python train.py --d_mlp=768 --rope_base=2180.0 --rope_fraction=1.0 --lr=0.0022 --decay_fraction=1.0
Each number is 500 + 40 x the weight over its row's rms, rounded and kept within 0 to 999. Layers, rows and columns count from 0. Numbers have three digits each. The size before them is the row's rms in percent of the matrix's.

# layer 2 MLP up, 768x128, rms 0.0946, rows 333-358, columns 0-127
087:448561475496436450582553433548501485548550490504540583463478508462546415519549469496492570542545489527526434524493490465511475488527460448488546538498526460522474564532496422528474519508477489440490547509481536542477515451516501509468522513556480449497523458458464479542492578466541525512516437526551493537465417511472453518500473512514462503496556410491474378438502532548494520577490
080:491518461450477453528513463583522442528523451432477529475430454587535519553516508542445484534532507547535478501473532483540465471614412434546542498555531548565462514537526462502481514505474509498448534480438493567455544505507483499507458480547568450581448538504500434533512501474515449468466488523503517558476505434458435539429488441517530501487552450480492493504473496531440463485542
072:478558501440477465533568499572521485464528491468496561481476439524588480585523520491448551544502488536498494514482505477507420490555469428513516522535549518548459539532491456498540512540463435499406512488472466564448462445494515460484504544546487499556493443523514444496545516484543482432478437527571525532484524432402477510470513463505446552493567473462516454493483546557452549532554
096:449523522478465479499477472445485492539525499524547518602424501562500409547583479527526519469528495472531505492536459534487495498606508487521489491503518479462473451584510474490505514587514477489527525505474552482478515506502497535569539576481516497532572471615519508502464495459605506495457487468492530442477434417550501510539525464530405493511560450534576499545462494509517507508469
098:462529410468492513566513511536535450447556519535591554501516549452547507567500336523547448478461499484505530439524490511497524535516492470438496523456500456515414533503526464606483557474551497440493557457476509502480483472473481499491509496537594468506461471528457554471469483470497474479525455492435454532482475471458461549511467532475469568523570475507536487503536484476539511500509
109:495538514452481473462559495575556516510563501429555593468463448497580539460494510568479422546492466520486511486422531480497438484543481479485473556481495571530500499484480526523436494519486514518518520467458491546469456454506505398462542533527463480563448492471503520558519516548591527544487473477541519570483477506459493573485472468528411462547558581557474491501504516504456474465539
112:544537483457589461524584459562500463571496430549477617439483487541498470482542529491518455542439439457532501551442526504541494490587500473568557533458501571447512504505530474584435475498484405526468495432451468488461501461516463474538498520544563488532468510492505498500520545469469519513475470521536448490429519540445474549430521503518499509503469475483523465499465490523561470507466
102:512524476464477483539502479513524481505488399549476501510482540579463505524528541421496529521507435544497521502521488520553547460505491498495502522493475448566499427541554520511462465502519505534457456501476503481512478410532455493588479584567515438543538560492566465530568524517496458436524454486514608506474525365474429532557468480465534440516516486436516476510518479453453499495504
077:499552501457483493519597436550540485495520434456545572453419488521496454543568569463495501553527489513529517506484548486512459554518385464515568509463478547521451514550519439526455559486441445498489528534481421539486477502518483492478503493497584481499449497525457525495514519514568467511486467516514608489465493483479517477585430477505460515468492478529466444487466509575573547526504
103:460511489525507516546512469542525398512560424455533585460476464497463499572497499483495473553497516540587537471490477548483458535551440449486524550477476504463523587475499497507482560525468497451489484502488487491477482498482328445497547548504526450549474420501473510455512527486520503502515498514461524508435509522500413563468508541505474503493518575440553474452485456542559508525476
098:583482512504465510539549552530515518517482475512546589402535490446556501540535470500443480582490459481561445508459518515515518533460500471543478503439511439496513538487472539510449484525458480426533484498464530549471454471515487526513544466455524550454499488542455495518553543424647503523456537460563519463447580501442478506468516506496480501541471421536545458527516536542525544533507
103:489496503457491564510580469543478501427500410483487529517483451517483497524500490514503527531449467479469487549446526533588458581477506510563547438492504552557397511568551506567464526480526475524487530488491441501448547521572505524503489457537501456496501543530507534533583470483538463519468445545495491510463520507466439469572509491526515522550477400497420479556491496605552525520506
108:457542487462477555521491444499549514518601526448508606496500411518485492440547467482429493567497512497507543540481590490453457537495524508521471491462501564484486484470487469602427456489445459487547492474486563496511548428512417516569521591442508476516452482482471512462491487499473480505513512515536492531457470483496454511501467435497476447506554522569541502469450465570535495520436
106:476526472367467489481544501533496489503520433456457557500463390479517434508498482520479478485480482578495541476495627506497483512536507498502572467497478586582493491507505499531494491460451436494557549464488480554529530482489480491510467509493570571458477514537512540532512591490515482465477523493478501515496464436428475522466505496577521501491498549498433488589501523499459460409472
095:520556520448450553532462411570540531492516486473525562549466425530524443499532453545456481534555495570482442449485483509469478502524497495563507443444473530507551513504522472590472493500531494451469431449462579510501489505460471437508474533535562459511453483501490489527436483421552445471533440513522482579443486431539450469492562491508508456447546540491556501489508513449460468558501
103:521466520512521498514583493539529483530541489478495569527531452500436491493496485462431520495415436500469499594504538526445508526485470394560514509530504497458480545529554448569489534506464462528546505524475404531528590470581484515472510499499499464508469457514514497487549475470448580533501508522526528481447501529487501484520553397488487473479531591598488455455428497543545502515466
094:459531500474476560570443473570447496520548435498478501432498506457485520431469542501540373555406514562471510522459597467474467436542461451513521464493502513511476506485529508539458535476530486508467522454487533506497532516485453549532518495473471471524505466569505473493568482493522479533486538516468489582485502445457407553510533521527537507508495461510428451476430581505477568486440
098:421547458514537580549516535525530474507560445439546488519527442478542489498519473509528477492494542485478488520501508504480394529536459545515470524521437525498533555543494478563504527436509453540490500492468525483512516509420448471561544432562538536453487467525491467517420560520552515475458470451507530555393428496469490420580491485557529529450470441524431504469470516485533504515546
089:498461504513465435558500452480478481505497516458520567478500379433472479469487507526496521564485489476450502486531584517487504509499453530584447515517518465473470533536513543625507523522436480500536518524392503474432555489545425453486489542516539457519511452514493496496460469439485550581509445548479505458502501534432481467416514491556490470481526473589478503476469500510544566521476
113:486493521541502436578561514569510522523495490452575492458515410520442497548494512490527504503473437491518502440493570480541475585502435480546566449444521451510552496494522522462497506456407452433427514499521505525543431493533442474501522513495445523546515525535491474513548509487533488473484535444493529480496433506495498487566489460489444514427421473504486445504375493541542532518444
091:536515463441500493521570454478520445533511428509525518473475550447530472524534468479462486536521489591547513523503530457524418512516504458469580479512522488490438502550552478478466482472544460503473485395524479609512545441486499467546461521566477531462473539545535555589500469426549451461495492494455514475512466541502447506510524482526506478456478595479469473440451548470464441441454
110:520540484527401468502543504506466519458491499444552509568533425493502520522515469503486437587493519458567427484465574500529491497510443458525493531471459466497513519519457497545447512548512467435478525525482470499530441468452455483471551469527531530551420431538541491526530515480472555488462498505512568485416473442438442473473506508499489567469458542509463446482394572574551524492500
107:437518436472516470526519460583547496432508526440484517501470436510526504457450539530447454536519532498508531513497555516516437454554516542481511453513571622460484471498482487557478482490507496491466543396482461504479499464546488485525492564523503490473519413524392552512529542507493464452473517502595487526487553476471455503480522380499508470478560486482469477458428498544488521454495
107:535514522484480504522535455522498568385521509525535496550475505510534458503516483495455514581519491548548404479514518575474549507564481460475495523538480469566517474486483485523520556506520450418476493525435501578474540487462480413529477506527495423547523512584519521546522546465477501538544445523536543394439463457447503504505542490493522546507557469523425469434512525526472459565475
099:500533509456488514466507487504527484463479469551505577415526476516516497470524551457509543515455474556505494517520529501542525491509443534515561531411565439503412526500501452498491442496427465517473510465534485458486479461485488496494472580568599461514384501473507567521553497458491561493471522574527465579484516555481515520480489463449534521456488489578541442408536515519509573498472
106:508509486498464403538525442506502436468550442457535549499487410465492462543426550575436440505497501453536462491440466515508506449558509521499579497461467534470514450501456487550465476502471413466519477497492409481522447466540485519551534538569532521508495446453520494552560528493478494530496476488526496413480498547480411567439456502481488450528444542511473497476532509489492423528459
# layer 2 MLP down (transposed), 768x128, rms 0.0608, rows 333-357, columns 0-127
114:499505482472460517554545448517529544523524491436520566506478490513546490559540559515474542528489457486478512531476535502510453526523449424527570523519597555527490516544534449570441577539507444423519500480423555491474479414485528471468544484510483455515485454494534500510469447505550561507520466520563486526394471462470447530548519439471458489469521441503460411449479519534522559512473
094:496555417427454484517567482516553457460544457432536559491476454537524519548489528505475475563445437511500511499479529514480524508591496432544555511545527492540510489530508513585491588454450456459473498499494492561497513453514484501480457468552547454513455442582540492500442471495521476534471446521520501513425465427438452511503473483535532499463519430513436455529416495523437453503487
110:459553435419465493506560510585529493454515478454512537499480421479562479547488507485464520542446394556524538483476515511492437530548458460519555522525565529535503509509511453585503558493496403437471547516449469552512474399518498432494522527519510493529464415507540525493495473517538477476506453510539504497442480436431499528536495437490484516494538438492485442510453543538475540520535
107:544467541508433466559518531523521435446475532437473543434514499444547548509443527490461443497547456543430468554484554532502481478437486492493558529576506527526502567375512525528535406465539451496478517464451513538511531477443547463516499488492508517485413547461503472543520489539446510571563461492506547511466490540564463503485450527506543479503541509463462507435451488513437456485471
091:460530397515508562474509476538473448439496565485547515479437583486510527572492466498496490440468511484490548544567465468518556504529490543375528519492482451495563440537486453504468541560503451448520527537469500508510515554527487478515488501432448518543580530448556528456506520500534468486429571485475496458521494589491542484511519532490537565470523526461505505525393550466493493472497
113:483555534452471477481519531433511532514473457564478502491570493459449546461498529527472494519486450549459566474590435447506590471497514492445503519463471475495500508506430519438466489462452547429537470482489488488499556541509461456538558523473418495454494493554451466414553521478512562519504496426565492446505547565521482563542480459510526465475416445477473536461509529506499424473458
126:565504494494525558523531556458451506451499486517478443553482467502413411417522483532522534476470485554536545495460497512458570520514504499514497486521515517457493498372528426527470517472505385462528468476549558465482518417473517546504558422489513548427488509470493525479479509490495483519543428523506537477432547537479447484499529419472499465483444440488452507441464501534541497542480
082:484514475504519491490508499490578463525445557459445461492511583471547514496495584466489584496494500547526455553521493538531520401506564488500482541513494414505467458567586486478503429558436485516516513538505521473520454503518497463526429449537495549585542549505481508517492482497495482455492505403548505511552589520484624472552500550490538569511447473513507499465518474476500521526471
134:484575449449484530513601493551529502490573453425533525446478441524502486524550486455510543536493395480512517495518515506458499579524455445485597492475482552481500533534527441525463533471444401489476566489485482510487478485506488411520501548522554511503472467539540537539458476549542504557544487517523543496424483436424482516551477428496501521488473483485494419511462490570510515514475
102:585499548510464518395436501460415486542451500467522534470521481551503552458557495523514507485516556582456530503512503530529425449547540444481436508477547520427439541515499509484511587543482563466511526506484491469508422485534509429475504506499497515476497525531472465552489527489552571509502508527496505529490446491555607442423518563458484463509460436478484568553474500496503505442502
096:557557482439535483453497553559474486464472583521434491468571503531506550425558466547479509528473399531504535436490473480448536452488585508459466475513507473503467532503505507491475462506510538482463563487517537438480428523540507482438474490501500548490527537519529455529445437514550475500526542566453421477561517493457524505562478488500518451519461576467563470527585481501464569489443
115:470560496504516594481538497505519517463447512452468513493480431516490511475630467523485553591509409492482496569576492539533535590537486495541519521547489550498439471512477502528422529538492501580461532518406473494383515468460465490544504465554503541469460492520502522540534444479476506525512458544542514532455496460465451430520498435446485514466523490527491501519451466511486505523510
111:560544559493537556539494519498500487532524497500468454453612495455575487561547566559528452483520580512514515490435586456497485500498485475504357522477445479545486517471467509486448498432548518541480526418544567513461458541503535509465472477462457528448491567446556536573472537539507486562523502464527507480533486523495473427483484509508481479444529493512546479529479462457479469492531
103:524492512497495441517505492509486532486514459466404495505517473453525499493541577492560536501505468518509487463530463456520544464524480530532519522501549562462520424439545480524442506478484533462438392548445504455445548562522455519501468497512526492424539563529435485529450479505497495523513539481493418448562501481501579522474475562431570418443406581501518534498504525477511460483557
084:569465551534460423504516410564464514465551528589454446519469470516504526516470482507424514438426490481448442463442480599494541451446479580477486434525502536502498511481520486508551520504502457580508461520495598438491448500483490539472466454470508426445522521489542466503477478523528464527471489505545443535505485415493492527436504443527534449464487502518500530459542552501503521462480
106:508485517557516529542644481573544464474537499506527500449548458439411505473511464538487453501500481512552509501513476489578450483576504506520539486539421545501571561517585473505436473475512536446424465529504455499468487448535505514461530456518537510474547520547570491512485472490555484526539480499507480553499485531535378517537487496562428506491544463526475469494514428520539485505494
083:496395533513570553497555507565478467431479488480462445492453498494451489515473586495507500487473583493551576494502485480529468492463497519485579527462477479456477526531516529469443457477495506444434541517487477520488456532510434510465473503474430519516516501543497454511499449470495524500558418489454479449487599508461546490468483532441491524422507422480458454518492548519587466492607
082:408501462524544514526589603569484512487497453499451450503491441475470513500504486442473469515493481475436538480496477498524531475416588497506472468449483514453455475574511437465534553488554562495509556525562532453562490491503504513474598441483551434480512483465580516436497511452484481455452473427525514491475498468496521518465481543556545459473532467535440524534474537484553453463495
085:506552448453578519414605494482520539508507509457476515490507517541468483500491444465587529444515506499462523493494420513526566441473470476472487504525499491493537484416527464476494502480432496454499524526551478473475505523443499484547514508472458513453463533486445523441420492591555461519545524504498512506471383456478585491591517438516568470477503499433538472509474433481507472545472
109:539460495488499471493474567485542516481445486498526497480506402462480486525516591504485460536460460523471422441490472491541458578436440501513521505539509453469523439423456530519412531488497479455481476510477458533497478497439523462508486548465529529524451523458554514483488462558496424471567498528533500443550509425514498483484457442460461434514485464595496462509439548559601539485529
088:476502503547506559477482488523471447539544445524520493507543474496489432486556507504509512507517455488532469513474529501491493593444568473470466491492576448511474499498491484472458487507517543519500478588572431542516477537434529456477440432537527525500522482445508552461432526520595510514507493405537486446569467478512545452550543543526425489448439477527563583469476464437515434556503
107:547536505554443456456526466457553502490499534500469512528443447466487481479506545529437496541443474502564386572540491458518458507475443446550467455448477460486558528476493508442424525491453520484465571490495523572527468463532533504493563401498532510473405514476528529570435506427508505478482530481457500526454475505450483458463455456486493423535473477482495463453467464504542568475491
097:522472527495500554527524487448525511493517540464502642498515488504508518439493466484415505600572473469472477537475501519458463522579491533596539496509483504583552520533554580500435472494544478466466457515439533558511546517493466442476560514450480475481439447498428522487526537506467482438471475479515484531514520536459456478443555433550497498515543515438528500503546441522487448465491
086:604497529473464518556503477542586455456503432505552490509446508486521568535486532471560554431481534533549446452481508552504484455496516487435507496527510531488453558483435438494532489529513528454493505475449486510507553542441526507526500458534465436453534513454500502551522563454475468576407490545493499485529462456457508529517466501506525566495535497559399442448513547433538560522532
082:469474492482576486491489495479471489485530558503517548460445467460455512557446499507455419402515542524446573496521474552446524525562493504516506452569512503451478467541473445453465533510502519483532491476496562450454465447482529604502496481481456468543526546516441558554548481506569558508448472450536450612437522542507538501474522518537480514560455485492535503511496570448487508454554